config = dict(
    num_key_value_heads=3,
    head_dim=32,
    intermediate_size=384,
    vocab_size=8192,
    norm_place='pre',
    norm_eps=1e-06,
    tie_word_embeddings=True,
    parallel_block=False,
    init_std_up=0.051,
    final_lr_fraction=0.05,
    doc_mask=True,
)
Each number is 128 + 32 x the weight over its row's rms, rounded and kept within 0 to 255. Layers, rows and columns count from 0. Numbers have three digits each. The size before them is the row's rms in percent of the matrix's.

# k: layer 18 attention key, 96x96, rms 0.156, rows 53-89, columns 0-95
# q: layer 18 attention query, 96x96, rms 0.15, rows 54-90, columns 0-95
# v: layer 18 attention value, 96x96, rms 0.141, rows 32-63, columns 0-95
# o: layer 18 attention output (transposed), 96x96, rms 0.48, rows 32-63, columns 0-95
k53 092:142142106178142158078042144120080199159109091105115094153111145108149194179076133120136130119173154163129117170112122168040117094097127148092087080132131080164113120101128090110109143126098145190138091138144114175150116147110109161185142125093149073133112071168149148101102109154155137148
q54 087:119158104136129156123173114192107122135170090123097128117137090076100140163136112107082031083121130155167134167110181133170091142085115081109137149116176130145161151090151154094125140153056125205117131083154108122126092147108106121117123112172165171126102126140129176104131076125183213149
k54 079:126136147164146076124118124090111111169152164097154081171185074142138183162123124102089109119116125140180097086139127122121098112132158091165143131148134134087099179132105169110116181129141117062093150121193076131192128187173104126133137130202071093074072103134119108091128086119170158140
q55 091:158180144108182158122178176148065092101110170164118151146145087124131189144140128164139130071143135156119119082095101131128094104148137094118165106097075074153092116118113121089096091210085121107136143203123100182170122170126064096106078111136161134109111132121093186147132154153089128124
k55 084:171110173122106156125135127113106134116122102162125225146109102152176161092122127093117155203132073136153126169158088072092125113111132176146114126109137139140163157113073105130088150080138084109151135095183097139192123067167102174087104149125182068093105125083171141120130176146119100102
q56 080:177165082138091125163158106158157142150081112127078061129138088181178093087097175114139151108111104129148041181134126106125150125110133133198083155047104157134108118148110139098129184162132145084129149083164138121172075098119128149100114135147145178096129169171136131101139076089152124145
k56 083:135067174098108120169142134136180085113124174098118128161111083087139149128167127188080181086174123098150108088115125199129132111099114133166161083184172191160112133152166175083129154120127097173119133116139123102128179109090038153166115126101121083163122104145085135142114160099126090138
q57 081:113104127147171090134093093105181081109187171163137165177130114107095126105141138201197154125133102127079105131125132101202157078122177153119126083138147163164111080175089092132122124136157166173100082162125130140139087126178097139103132050118133095141085108135108090141078130067126129118
k57 078:060128104099105150122132086121163118087144172105136142130115163157162125154151144105096118173099135119137128136168184171167181167123132138097150181123112182148092082116062053121124150136068168152139082174082111086119138134144138177091106093136097093178131126061182113130088168133149118177
q58 098:120107131143190173114084123111097147122055109110102087062098153166084120152121137113193062137178164122137191190165132119152112097095122115123089146171164080143127127149146134093119114134132080101160141134129157194119142098142086111126101101104132131159148158162035133156126129201142134156
k58 095:071103108132125123137069083154134147117085132116098109111128153159123160122088107176128114136209094143143109128163116148107150156147128110189047137110164154094141091125151183125114103169161153108181122109169177130136148103118064106142124086159158066152102131152194141111105080194071160093
q59 094:138141096132124071156131104081114175171140151131122156158092082113138121094118153140041097090110071159157074140204142167128114110117166070133109143120131147124145184132179118111100178117164134151192145073112085130132133187094112084122103158141098118164154193110103143137132190158132159096
k59 085:128173152157153158108087089085154107143096109142093040101055113116114149118155133125098149092149133118142128157084161098105152087078115183154074149131196165114096107132161154096071130114186099129174164115149116135122081130098118163111134162141128133162105172116067193150098184146174122144
q60 088:128144167145117135069111095100074158089191094143162155125139125069127160122096185117105123152114116123086133121095151122093081185099130125126086112096184070114153098182135130142113150153150130116159074112098171114114199111112102101087122128074166138179104102134136227114160084128140144174
k60 091:084176152184084121066189133115112110155123151120127102152166130199129149147099085086133099096147122160195095175116151101147173158169134102111130153114178205066144140100141095095113115117094121182134134077142102100102156131071120110112161156140106159106122123109177089087124129057155156120
q61 097:136117195168117122077162107148159125185122146169131064124101075090079109117133081144148126130135086143132151115136135065146111201097087095133153147201107159118183103085149184136147086130098116159090106094161109119122140178119120127143114165203176135162138115098157108122124105048129150146
k61 100:140141094131153075109166146106100078162109109160094157163148124137105200117105097142121156117123169145181112053147148082064087190158134121112108102136083078116083141138078154137120175165119135121138061158187091161129139182107134104111139099083060127127132139115140114177127180127136187149
q62 084:124145103096118127166170110122151144106128112125161092098074116127178185150127165161180112114119144155143153087159114103169142148124169084131165156159138091099111120103080076153119135177145089142169099116072078064151076138175156162079059135105135164183078097187123152115144165144101084099
k62 080:109108154111152157177127115129165125148097128130144123205170101139101104105129192171178090127105131155170131110077102066092116101080104154073067145119152147133113086103126131163124086095132167094129187102146152139151122146137140214065084150090150102100111097185198105127140091141130145134
q63 089:108159104155130147120161136131131105086174162145069076169148127076113119106110155137104130129205147106194111111156098092054091118167135090176135080197152145123113128188125150132126131099141144072114147165166110088101118123152118051122139097123194111145062139106134064114177113125128132120
k63 085:148146107122117104103189184140119135165143117150149082185051089161114163143100149090129145156098100090097101137124123149110162161097132135098165115179121193163175151135108117115118138115142127125082064134141145179125120196131163095079167057088138079132069128122133084088176134175157124094
v32 093:123138106155173138129176084119076080111140155164103128165140185144151086142092152146138124118101094152181105137044131126163132146126134133124092215137156150051162107158154100146119105085188173098050174112116128127057139155111123131059103106108090103159132110159093105108142118153118131129
o32 083:126130165101080130111102081143099144126176108088155109200100140137124105131143161124094105142067170171107153141162160171090097164112142092082169112167098166151093073061109134084185116092109145109133102129148143161160062102190110148163168131148125122157131124142105166085104128207119077145
v33 091:141143127055185114098128146095178107100175140162163143119137059108120118063126113158105121153140080187164140142127125117097171087211081109135107170100141168121125144137208145172104111118143172100111109148129132157109105109078091144145095136130127089071093096110160149152167192095156110097
o33 083:137084117161135105087095099168129145147070139092156118103140132166125131125160135092137075132131105159116185158157123142139124097213073100107098153169121112131189091148079134116150106144138115139145183072112198093098137156166126114215177142103111158114125073114106150075076109089142136178
v34 103:089110179090141101163165141110141159216115102108120126109081193093128167086132124183128171142104125192094104127160076164154108110102109097089077096137147117159110163135146158136101112062120218133083092140099158166120138121122136160090103100132088142113126150157149142112099098112187076152
o34 109:096098123149100124107096216103119078139159174108094062150100110105098121135112166121145141178130076086143152138096112120120132126118128144145094121109192119119147049108166131106106105105126176131181152135136185133178119176108140136163128249111154161112149125100147103130056133160104124107
v35 093:143144169139144149178129167159168126111160130068113116107162125112139140094106151102119140081111156130088148170171006180114129142149202113142148121113093071138130168123138131130130156143190124142110071100077141134088147124051133155078161134105118144087170114095168069101128134104104097122
o35 087:127181100158168129131132188059128127137140143208096114160154147083153093119120094106111088073089153085195114114195136107127126139085119158179099099126147142108075106130150107129105133161111179182161122115096167098086092171177106136132157123122155158112139149083147068156085116137113177080
v36 100:131107074166174107155157069089122116123105114111142131115123151127138122148197177166113169082088173171109113116089078180124158145108139142124162128113055077107135140151140141160139184054136172146116092146105161133125173107146068116164153127167084083106197095098164109160095103085115138118
o36 085:153095158128127167132099180103071089102149082102013124160071124168129091136137168132123082127186151115161151133155176072173090167137141134117149104133145146116130098127165110164155127132121182165152124134098121125113073141110069123178118144142145133130115087133132052119082116189141182113
v37 086:096145107130112118144107108075122170153116086085134121122182120177161177133093104161104126085139162122167054095110093117134117185139147129111173116093120092200107133135125054123081079127168160125098125124099096150076130128161169170188055170200090102112122135123161134167108107142144148121
o37 078:127123091173169174142147144118135054106087144088165104192129140113103139121109143153086071168140152080168142068128124139109093164134149096158146126154144148186131130149109166118171141071122143151177173143160120070117073175079095077085132137110118125116216123141099141150112095122120138061
v38 097:205131143097163224114109078161119157109080053098103160135117117098145097135114143110073083129104115143107102174103095141171107133105120132129143084163162126084110134136140080120118130125081105165103161155147136136160072141160149145132146152168133164126110167179067165180092167092108113065
o38 077:130084109136145156135149121136172094134098144140131148064146170090083115103178116119150175176103100118100101155100121110179069176120116102164136128081118095154227129109098135181099130118183147168146134112112092151095124084137159143145063112097173124227095123125164110137105107119114152080
v39 088:084160086112179140175195097099115138133145114119118130123083144150111109131084181163115200093162102129124047142166078180077121130120140089108167158136158144171098081083120098095122153046121145121149164118129111123140184148145112134108112152092106120117218153139127182162113094136129111106
o39 086:130133198103138169122103110165118156145139084073082092181094140176167129098134120151137083136078108163125132143128137142132079109131139142117118102073083146133151117138130119083097150141061147121150126110134079165091059122122103144172135179121156241168158106169118155186117098153094164092
v40 109:115098142147156143129113175123090094109105136115108077155098103180087147139188170109127168057149139129079135109162129204121153138100156123099216092108115056104099098125176119097121106132139065152159074126155094150132131161130143091197110134120113133117175143184097123106073143128133182137
o40 090:092177116168094174179166113155119098139135080153093151160149093207153127096079088119149148109119101160108142110133155126142112116140130127127159123105137062145168177099135084135145176077105139168071121129138107155132100071119119118088086130140083145150127125118123057188163164150178187057
v41 085:079093144128161140144120124154124117110091119184148135138097153063106194151138167103139134171140110104119092171147126096152181150113085139084129128135100083184109154065106137194084092083136143160169122140125107057090174123070142182127175111176134101104113151107130117124155179125109197090
o41 079:077073153149140104128112083082129185112103153143079107147166119119141082119100125163163148140140112142083143111116151101108107135085119140143067106133166121125124120180155128162178188132123153103207104110120187117158163123106085106114185089086217092168128102161106122130143086104081190161
v42 092:134186118150092087172117132114115134115178152141129190071135183128096095166143136110062085174140107124160214113159182147096123117127109142100105126074153162134152138100160089107112167126118050144147141160132143146147118137150125184133095049105161096110094148161087133127134159141072069139
o42 085:222109096146085169152113073178125158143113144092161121110142118124140148117106136040172124138128156142149067119155118148157103145170168045179129173094132101163056146129128169117145070115189128138097101184079145081131144090128130061120109124153087152133120141154136138112144129120127124128
v43 087:126183140123148125143134123110093135146088163147175135081124110058133083130172154151115155158110082174114089123131134079144122121114135055093124106107169166187110190166063147156112062108155098095130104120105104153187185171102086165093109145160163129137114123096166114174123119091111190151
o43 083:115127133123101134075087081093102136111109118154152091104143151125156089111093147157171137136154137093107180143131105069099193166105110083094120199154175189138135173139175096162120139168179170071128168098147158058146100124127148151145093141139129128124146077075142166094081132165068158120
v44 092:172084098107188135146115147106150091122147095160128116118118197120100123162149166111151164108151167173131122122147110088147065143170129121176150162127132124143088036155162180016126139131111169151092185154101130129150143085081124161158089137107092099132109145126123128071160167136168139121
o44 086:122151130115154106116092160163130175094134134090078117131147159217070140088147146138113018137104122149174153123112127120111125161161111131146150153136142108164082147091101132126179174085097070174174179155089125153074098100141137173138111094142136105120076149132132071192128108165121120109
v45 086:149085063181100156085189152150085102174141101081106093123118106140135118149121098125169143115121192188131146086156059095168125160198141136122140115105129134121077125093087191139125142161072126080128126082129092145121042153154189137133133133102138143162148124133111100161097122153093114091
o45 081:042154103132143127160178178090131151119099113138136202125127173141132182102157082147110145085143139140144116065128133137128100144134127107168110084108056165081109095135094099191130148106105110094146157138076131106138140072100126132146083124161170210113154152116112132140186173172117074130
v46 097:129200113168155172167167128108084102125097189153130087154137151128080090099128153120201152132112180076117255090116123141171156105104088111169128111108106130116109095134111082118114096157086122123099120144069111161143141128161150130155118140139107095153175129153147114109138087084106142187
o46 082:132102189120147128147135089168134164137125154192124142156120074156117160136087077122091118104172110106151162130155118141082129147136178062062139122123114076121093090099121109115172097160139125102121108150112173135151125049129176081140092161064171095176171169126086146199128157125163130092
v47 089:135153173179197111086143154124151104146143069145145186117112133108179122175128121081122170104092100137102107109102093162210117124124075123122116142150131183124074124088122096154173118183055120168118184149104084156160120078053112152124123133105112145129176131133104123102150080107156161125
o47 081:115108187137094159090125116128106127157134142082150164104166157111116097153089125126150089156131132211143142140161086068132130150102108151104172126127134148163144101132068072114098104160071150154080110104158077139111124104112147115198115109139236123148113048100127179181138110141160148120
v48 094:098133125207102113160127080147044105150118142075185101112124120205111169120047135100121171158137162123097163106083189139086077077157124176145137096089127144156130164145080121144176114108084098133143157141131120096072141109115153123142152121104134154072125105118136087153158113139156173148
o48 084:143178108108148120185130118147152085114083093156095073100122169124148102147151147109161158153087170088123103179173120132160151149104171082088146110132086078108134186131093132130146158176157127089124076111140123118116117133112106084061195129082107165096148123140100173229173124148098107114
v49 095:138185086136158095136121079106131115172139127138221082150090132109091116140127137099115138125158121153203098148110112108161142170147102136103093180143145146127141103124129152081105124157217133144097129116180155118139144070130118122045119082099194088166113119146136148113131103065086127064
o49 087:167129162161112151090136143116132145190137103134093150163158106121179182112179169140096062135154125163124109105093130175111104203136144122079141140062143159158086090067141150128110070109159121176118073150157142184106129108065140147145146107143141117060102091114174119078113139120117078148
v50 094:081129122111189111159091129114137169104096142109188121160146105194148112054130122192128166154150173121129091057146142130127118110147130164155146155094103085107130131130068120130140157123078192136073162080124181180139088131066120095143122121182127095140126117099151145111041107134107132100
o50 081:096140120110129115096146169137155111130099127098127128126097156130105186127112139091098165117180101098168118098126133146140152093154105132174038131143161114158247155094131104159115171182094143165127126159111139122157083121090065142150154117118203117088066130138143094147183119059128116107
v51 085:171123178131109193113126171135137123076087170163114157124142090123092122100110174062095143062101129150124144120108124108105092148141114111095116073076169089181108130117177093192167076139109142110160095072098178110108119105118131134158147180129135181131089168085103158191115120163096156117
o51 075:129146138166159191109117093140158131176067140136187144087130140096203084065141154171154115154136048097095177138177090107133111092079091119123140146155183067156148171158124112115100149140129102130148161180169149139137164090098085110119082113092126084138149103118099109080136131138093118158
v52 076:124108108117073129138144063108131099156138121059145124111149139116105134133096178130201147118077135108119145132104153136123145102165076127121105114212154116164103126140114116111127188144109101226089107120112079094143125128123159074130090175101097150113171177154126141130150068128127206195
o52 071:153203137091098123158130065180098152115121157151107111156146180103121110079136103094160107118119142076144196104150100137136107118101145129008210161129091124065107096147121142080126098160133121121174121129149119159166114122114153120112142116157164117159127088157131169130163092197115128107
v53 090:221123073152123145183175130096121094116136151108155061139141179116136119098195061079165166125128120077177131060105115134120098147155073195159099130131139146109076104086143165099121155143157158127115173146118107131146126163098094062159136114081112110152122129143147139159155109139119078121
o53 083:092116094118132093088207135162113153140159188103106157164160090185102136093219181157112109084176097119128160089071100120102142099111171117123176118171113095118094124131119073143176096120129105083095130135114070138158084133175116163135146097176147130099077138123132136195132149120123127135
v54 083:180121157071138072130080150103108117080123170126114107070145099153089162133123077175141127136062124111184078191109158123134135128187167140134120127190148125117134091151152174136119100175090177087118142099155134143154112155189128128170084119118135120136056089095151155113125145105062122082
o54 081:076115137115149105115087072146191181133125164142121190080167178120079075149148077155147119136156140113161128078087151145106186124154153127102126148112140128193141147114091132151106123130111102111148184178136135122137145127091086160064125142192060133080106132134123132056092131136175078144
v55 092:211156124096149163139152060129120147119034105172154122143138177147147105097132151132076137130048166105131139129196151095074171192128158118069101156100089166119132117143117080176087147121129142114123092163117117142093151181119178138123085109128078125139123096158131100132135122109167137093
o55 089:174140196191136111104175100126097096142160142163121050205129152094130118165112118125104167114135130141122108118099152101112094189160118142142139147155143105084128136170091128147183185117120102038137086105097095120112106121113145065072148156157159179184140132097128131077118133119143080107
v56 081:141176116144116084103075125152159095143105111112159157070161107136082172156096133150114166156109068091153123078109134120138115133101133106172097125111192199119117137142171124136120140075110101156093131053213133141118130145160080131082087165100144107154128109122168146168121193088082143183
o56 073:198110072073121132059153131097137153123137145123183147118133164055074170128095145160122148131122146136129122213084078126095110152136183139110153170129152100127127109136140111173126116173125090177093088105158179105131152089095142128192160144135122143096097052142116125116145102146100073165
v57 076:109134135070123146142189177118159085119092124086119113127041167154144122105135122154156073127076162142105114134133086112185121124174172140161060179125130130126102123139158093120097115144105110153151113114165161084168069058150145165169128140139200151101130132099060116086131158174150157145
o57 074:081153144166119111135117156125093189142125158165159206137156162064124131152152121118128097147122070104142171189126153157152188072125067089135118099075148154143109098170140132119138151140058108168099130121107102138109124093151154067087160126171110108127143120141181097056147132123138104057
v58 094:136122134077075087152121084151090104164123102118101127105122110117113124095092123165139160130109132194130178175136104154088126189137122135128126112182115137164137175134158061154164094121165023149106147152085082108147206118139107165158168137161152127121074144096169057124124131127174115114
o58 089:174111124140112162144180089121170083097109111155100093110153096088117074067073113160097039091133138127199100180140113090159145142100108125088120104163186162092106131136153114111182165107149160089160096125131109114128105154106127077132164149113126176150143176126119115129154168124128165209
v59 088:120138132113112131117146156140187124130093148187070169139077115164145171120089149142078111102137122099071097140137131107122119179117133108083148118146179129158110172088141188128092132097100109120109113177157119138185150088142095150079055166085100225133081146182117149138142127098061122132
o59 081:124179150181129101135170152169097106139125137134180114127115160106087167147114097094162164108101047102084092160112114117079085160154131139071182132118176110090102150106116119191108159091058141175121101130097151137126122137124103155108099176136181141131121100166137137158064138080141153210
v60 086:163082142105075096179118090133151092166165070127092112134114094157149135130160140138150166137101104132132148146192115159134122159135052209133117075127183085111194115106150125108085096179140144141096139147115119190101116152143153160117152078147119105120194110116105107060140115134110112203
o60 073:108150084122106105115169109153119121105150156098107123131081117089129105139137147133164109167215141115140125091058112128153145154157156156130089082127182113135074108067101131100096136049106166189113111107136165127127146096129124118168129176150151130086077137150122216080198146181123130164
v61 090:195163119107141097116148162138120161142136103126154066146149132114195147152159137164132127126106137107120107115062203099143106128136209126137141133140152073138125124114150121102196150061134120186159127160174116143134068095155154135125086120101118098112161109074064170082170155174086142080
o61 074:046071137111138066181090103129116116128126166081114138167122144144163113123143103114178175137140149104128146143136142135089092123166103083099179122171128174182119080143108134145149188138100159160111125183121108161072109154109142164064148092176083131089129081149098078166137112195145094126
v62 075:110167119139133154167190140118105151109090133125078092066155150162153157133120147078105153116125106143153181100111127171106161173206081103123109122082134134130121172073118101090096111108166160157107087144107129086179136174107166060101056110170064130130120104128138113084185136150151096156
o62 072:169127122174119143148105074133056068077105134136146097162114098130132156100131145182147125077132125115167115100115171140118108074171187130144161109158112173091076118090094143052161119154077143146141147126136130172115110141119088097136162119072121196169186161113132147192103159151079132117
v63 098:128103165083176132104118121121177101131092051147153152070072167118203125109129092136115131094117170187122109117135119157122145092147109107099159109142150111090127144045085156122131064159152125147167078062087162107168147165137153161137161168163187128124077138139144094152070113128128134136
o63 090:110109139180107197169109101071137163145080044131131125140129147125149132159143141122133138100146088103106112094101104099193162103048099152136098152134188165104171118185131102120116134116123136131144118123171145115078141107086162161125094137090153144178148164081211073099158116092107172133
q64 114:119115169112129121125100113102083137150131093099114170109184122144152087119084104121177141128149152119088123159170146125129167135128098196111135134138143152139134073133090141119147128090187095169105062099132155132198046111187135207162187163051154081135129111152122152078125110131121141083
k64 127:139112136110170127142095135140123129130100083062133166095116115136144113152128197132168154186130115132063138145125120140142152154134102149080081182159124177151155090138088119136142097127150139103098073156142118097130067100086179188178153060076080143115091135125171207075116157110165147144
q65 126:139155141168135148199130125119192107178108120156143113135130142111141082131157141123157098114126136162132138086110179127153107078107151157107153088100165162124081118092167142151145143155154120109072142119117084097159179047102167115062170096082117100073077182080111125162102173095189115096
k65 130:115154105159137172204143108153134154165117119194084132115166117126143093133173081153178093133120125124136136132136190131151133096125114175079181071104178077096104090101130094082137147127159192075146073128105094119108147063114179132144137131117130122091098174092084117160096180082133106147
q66 134:168108087133173137114044148099128126166110153149128136094108141149111104107098131100133129159048150111152111153157126140123065060082082140138132148090156164173130135213153137121178117123136159135148184175099121108113108104080142172121088160173155110147115146170102060168108081131117069148
k66 136:163119140149095121161084173120152131121159115148103159100135131146149115058119182087105146108145116085135123188190160168139122101025125114119134150111104101154117178128205150113186081126132128188115123125131142086127112113103138150110077126129130079151096132138106081104097155207050103135
q67 122:132150157152110154111119071121129179134187116097119162097089043132162131169136157119098171129093094178141095086114142120173171156105121115155120124205106151143091114118163108075183111064133156083113122171095146125146135113128146079108194131154161080157180131105137095153079061126133109115
k67 127:082051188147113141108101058075132096157219141149129090115088040122127110162120168105113144130076106140140126135170141104159174143137130130169155171109133171146163148142127129046148144145136213112124108106124111111134120138165138080126183102135130109147137142126132125131096109127145131050
q68 124:187154175171054100114112140119134126044175127158146110155133138141156111095080074133167157165061138159111144100142084111137115130103145109078090148143181159125119149121147106139156132153143151161066142112123119106121159111085151163207087109169095126152138084071061148114112116103163172137
k68 128:174125135175083127172139149187166116071149121143125102153102069147121112098107131151156124176060172190147115129133122113155080106105176144082127149161138096113149193144116073072138116090131105105146088110121162188184139104085141129147107132143098143175119090145031127132181122128154148118
q69 125:150142104134167130118111177124125141166063157088181173132159090225165098126178072099132082079102095177132078118189156156088165105116139130133122094131118115140149139117139139075160110157125084131132134101180121105124154127158155127146131024133112152192149111129108151100177120109143104102
k69 127:163096132131158175169101110137115131206086168094162150146156078135117140136090124145122090096122117120140123104230158108118145086112136085121084075112096144197142112116104178105171106125136095130114145145174112161087198068099123127095132093108097148130177121168088155119197117089159145125
q70 121:193093137170177131098149137138125157126082035145105126078116051144133153168165130137166127148127119109145182122178121097121085120139166100172077172070139119132183121076125149081092162118113133178113102118070166094132132130113096107093157170161109151147126133090169151097090106168132125172
k70 126:151111093180196123140155125116129160148088179148161137086088098172110175154111134178140115184085084080159123125056181085136145162093181115120111145106142138129140140100103114131101089123154115134105102143126178068059145145148106123173070173168129161133076120140186109087129091157103109136
q71 129:073100181107148147125130163102141205160127138169184129130088055121145096156108132109120077119137096113126125095046125134177158128136100105116090139078091103095104085146174120119133106108127091165120143139148141167148131155117162150194080164050118127128123114118111143184174121147135135215
k71 130:075093211099127126132123124125122177172155136099150138089097093072136142078162120101084160131133050173122139145066128131133107048147108114113111117103116115129168054188161109139083158159149098138115144170136171158202157111155144132192102165118132111122164099133123102130119126116103177153
q72 129:114085185142143130087134108122102146141137109075160173157121114075074152130139122141133083147198166115089195154101139160114101100122112103176076172143189096133071107123154110141143100179183141161147099127108091121137175120125156119140126091110100129185089082133118067207110158142104174106
k72 133:109127176131130146156103125135131088129101128110147128180151101048084160111119121208120117137124157072174158186093131137117106094126086144116049183088145143081091071095125100142139132116138159209166147081159151162117141101132131133147149134185109095176099078076169134150092143096120144138
q73 119:090115123164130160069140229173116148106091147117123155107144116175189137144121192113125158155128118140080152075138108116097100085151140159110088147141089143150116169100125111143067096074185151148082130159117097198122129125177094162121130086164122128138087129128172061116140188100124138113
k73 120:164133113116126185119097194124127086108135105156131128121146144153131103132182214105120130133089134120160108108119118115156162084144185168132102126090065161111113118101119134184058117072181129128134141137158115150125182099162098154157131080150132164062109122155167043067149117123134112066
q74 122:160118170118150121112145142071168115146084164101106162084131130108175118140143128142166120136110159147117045086128114112172098183081110200138187161169089124100164091174110146159123172098147105140139110112130036140115144136054128161089117117154132177117136110093115080127164157102090098177
k74 128:130137148087076092120183133068118120122104124112129151133128137149146122157108092130131147103154107171197089114186156060152076179055127181133188152137082134110135088154146098182111162125135122179149083127114094085094177109086191177158103098115162130133092100149144086148158124109128161096
q75 131:139125118163117122136179206133172077198086138156159167166123156106158125114120080140086114178080125106130165135175095100143130133171134086115116138160155149132152121147107135071123029108138098104143105122095079099166112114120080047164142117111190141115081131163125147158142120074117120161
k75 132:106049111123132127123128150174142085196095084192146179188130148149150199099158104123088144148093119130139118138126103135133157125188153130083147108142119139110128111193136085120112088090174077166092148127166095071129101122111110117146133073072184141172098121122088124176096085163121107145
q76 127:153145108087174114124155136109131085139160086128146096145103068158223091105138135191134161145132113142085148104183120127155168127138122139099164138084143158135058151158158093149064151109072129106117199141113129147113176142062144119123125168128094110156122032162151142113142140075140127118
k76 132:141153100121146112152112140106110132116178136091119129118080120209111162093169177137142135144154150159088164121195125084086136129166137167061136118125155119115116132119081071124135126151133136098072194057171137097099185133127126145139165221107122123087136080103081105103137109111062121105
q77 126:148125148146119106104174120126110125148168095090135127117110108065165092119143172138113065121076205159200146143112153074144087122130121073144206086127151130123089147149139193146122078093146112149126142112141072150148122094136149224129168105146085110130120092122179132095138088114111147179
k77 130:151156107127185134150122120145149116093122112133126129116121127146120162164160126128082106139111106126199170128130097143145054123115107057053234149144123087086103117136141152110175138127132153120088116114163087126142147212137149137146136101130072114154083104172184133118119125118111196050
q78 122:166172127083159085165111122116109125153162136130119106125064103170154149114107120092130137092148169138114086131130083159186110152152103134074099101039183172152115051075122089158147098107134151164143127124120061141133088083169137088112142101181140134115126108147095148126144168214107150146
k78 121:130166089107101086177145101134109122102129141107138111154098128142158145132122130096220113116194115143163122165182122186175104144189122115088097098118114158181185050154074088078122103128119132146127138149064130141147101093149137083155105122140120116138083065141135102132064135181123079130
q79 127:143084079138128208147124116085137113112085110158107149163128131160100109147099041165088159148147147162084133143115137065129136145128117097154133098153102199055093182088093102124143170152123119136128103108137100106130136142152155150095136101145199100126161064193130117121097157137103104200
k79 130:125078122129173202185156106095124123138105105142091088100127128156124133148130130156041130064121231138082118148122140089124095134156102133126140128147140185131143172085086098166156139191157159181116124102090113096142101111139148106130070082110131104134183074144105098125108096142149129178
q80 122:159117153118110148149130134117100096133151174134196111128098098084144116227126060054127172127083183100098110146141182104077094098138120132136157118172171082142128092137105131143147090164059168131103118186148097120116126168111087147085107163113155106160098124113162133097171182141142162113
k80 128:113153121116026159138146140116070118136125125126146139122132180052149131207090111123105165170098169098131112114166196145161136086166149143094178109133116129147100123113144127165111090161125127128034106175174134147127096113084140107080118166163113163147140087064173156109114141146104122112
q81 126:069142137097106070190113176176099164054114120100077180127120147156190112168139125172128119117150102122113168135112116105134080160115149058089054139123142131095158143138101149160171175183120139144133107201166140111085104128082110179117151121112149095130124144166147087107130101100175118113
k81 128:133116183132105120155100127103080193103153117131092124170124128122148083140164132162165156122127143130100082117072160114100122115152171085034140171139093208115088137117111118135133148144106138080164117136198151149127085125096057165083132096143150109126126156180189095114174082156097130167
q82 115:086130164123127136137081111180146155223086070181102170155117153144109093104121123114134116134176132146113149078119124152112158109053109101118146150131138170161151115164111111110085131159097094161119133142160135184110119163135081118102081113147168085133143078056197111113181133160129124059
k82 130:145131141090152185156148115139116099128136057151113123145123169164168154094078162131157147092122114186072134162114154140139114085093094162140108118162071116129184151094110173081089153155098102163099089134139112211052121154151127158149131124171178124145143165081144115163126091065086152106
q83 120:112112093157144144186103051157153178088114160121112151072149107143152164188098111078097095123152115148085103139156129118107099167128185147115114176068157141165060107164174136149097098159062145124126126074126158166119144129124173139163184080108127157133127162138100092071107110119140104176
k83 124:163102082127128179141084017080132184094144130137137154127143124076113152133156135098139075119156135199150155132116165173128140131119156117156121124133150177133000093138138138058106118125115098153112106107134173095149167119114101135160155106182077155111134139132107106106157134144145154154
q84 124:204188117099116129120103104115138158144150129102072155098150092106132178159133108142117137087136191081123128088116138089201121076078116151166117114060133127124117162141154105075105144163180145115163141109094136101170101166073076128168136132106134099136103133095096144109168164132062205126
k84 130:121110086101083124130164081142112153149086116061144164090102141118127131135094151153143105098170185114138098123116123145150177103077176144109123125103152140106156153128169106135121125127171163122092112112066200112138104197086075154180175119113184060145088097130107178165168182109101156093
q85 127:101162132172140164169148145093185145096131056131122126167091127139104138157092146191130145131112162163149105095158115158129129040143128120073110143170119059100128126151088156130159134158088117133124128055071152141137038119124109098127144122130100182124103111141107125105150153208099065119
k85 128:076167084188164100189130115139143143131137134141087089168089163152104140178091161109088153158088123126103145145098135117128153073132030119183151086126123090139118120181122103143114127126170078139144124099085199101113122073151107136121165076167119171133085137145160118170190136158109145106
q86 120:197081082126078105060165059108124125165118171174149132134143082212147094160111127116108128139179119160123091123075085142100086114157117140113105139183182073146115118104099120104199122172167125158104152156065127125129133153144139131134138098094087088119143172120143147150187129104125117151
k86 122:116090089148070108104151088108192106116137144153206153143119104139159093101130148135062150108144134131151151094093105133112116069159133121087123146111063091165168127120083132135187065121147143129177141153100139144138166111078163112170143099177111168082191110127176153112143184089123080169
q87 119:198113131170137138143097113102130185132162097105094150127138135070139147106145191144189108157125136114118080145120171185095128084157072113121100158109095124119157165176068110158080140100109095081095131093135105122098105172151201114114087143150187101144138125167056118103122163069160118125
k87 129:203179150139137124137092122109156135157184111087085131117182140111074124149120135125138172148158169147048065167081147144142077172074114106135120159112099097141102124151124161159078105103184113121129169078114148085142193110113190086107144126101143093149106148131094161095120114118167071118
q88 133:146124093157149134145152136086108169089099110084164138171067113124154123088097114083143136197161177086104126103135094137139161125108130062144147090115125147091166129125148177086149144109128168123185162139086099158068167147166147147122133093059193114118163192093153143101109121113163139054
k88 136:159101131184102132143079127091122109085081066076110093110112159115169139124116119145079148188123115089117099136174137149164129102134143097111134118151125202045174064137133116084127088149155124124157170125094166158112178182162166119113128132065150170144169204120127115131154155101093110142
q89 118:096094066144149100124167166088123166161102142185147126101092079112065116103113149084093147109194146151149116103082136110173085134145154122111136116131201162142158133130097218126106157112066101166137117144190144071146119145156141146137141154145089103175144152118086122074100155138140185107
k89 117:124144098180143105180141128086153094137114162139110086142152097080073125093121138123120133147168062152121109143121070140128119135113115096117203077152174175136200126144119177119125155120153087151087091136165131142109074160105133131136093143152087082101125109103195096100135205106131090208
q90 118:129113126127102110134125142149118099188111136141086153122035134150128098143122115158075151169172130171114197156071190182080164155115191135169165106108113107155106101141109093140129126139125134130123168125056045155122091132118079153181126132145120158105194141133095106101138120096108148069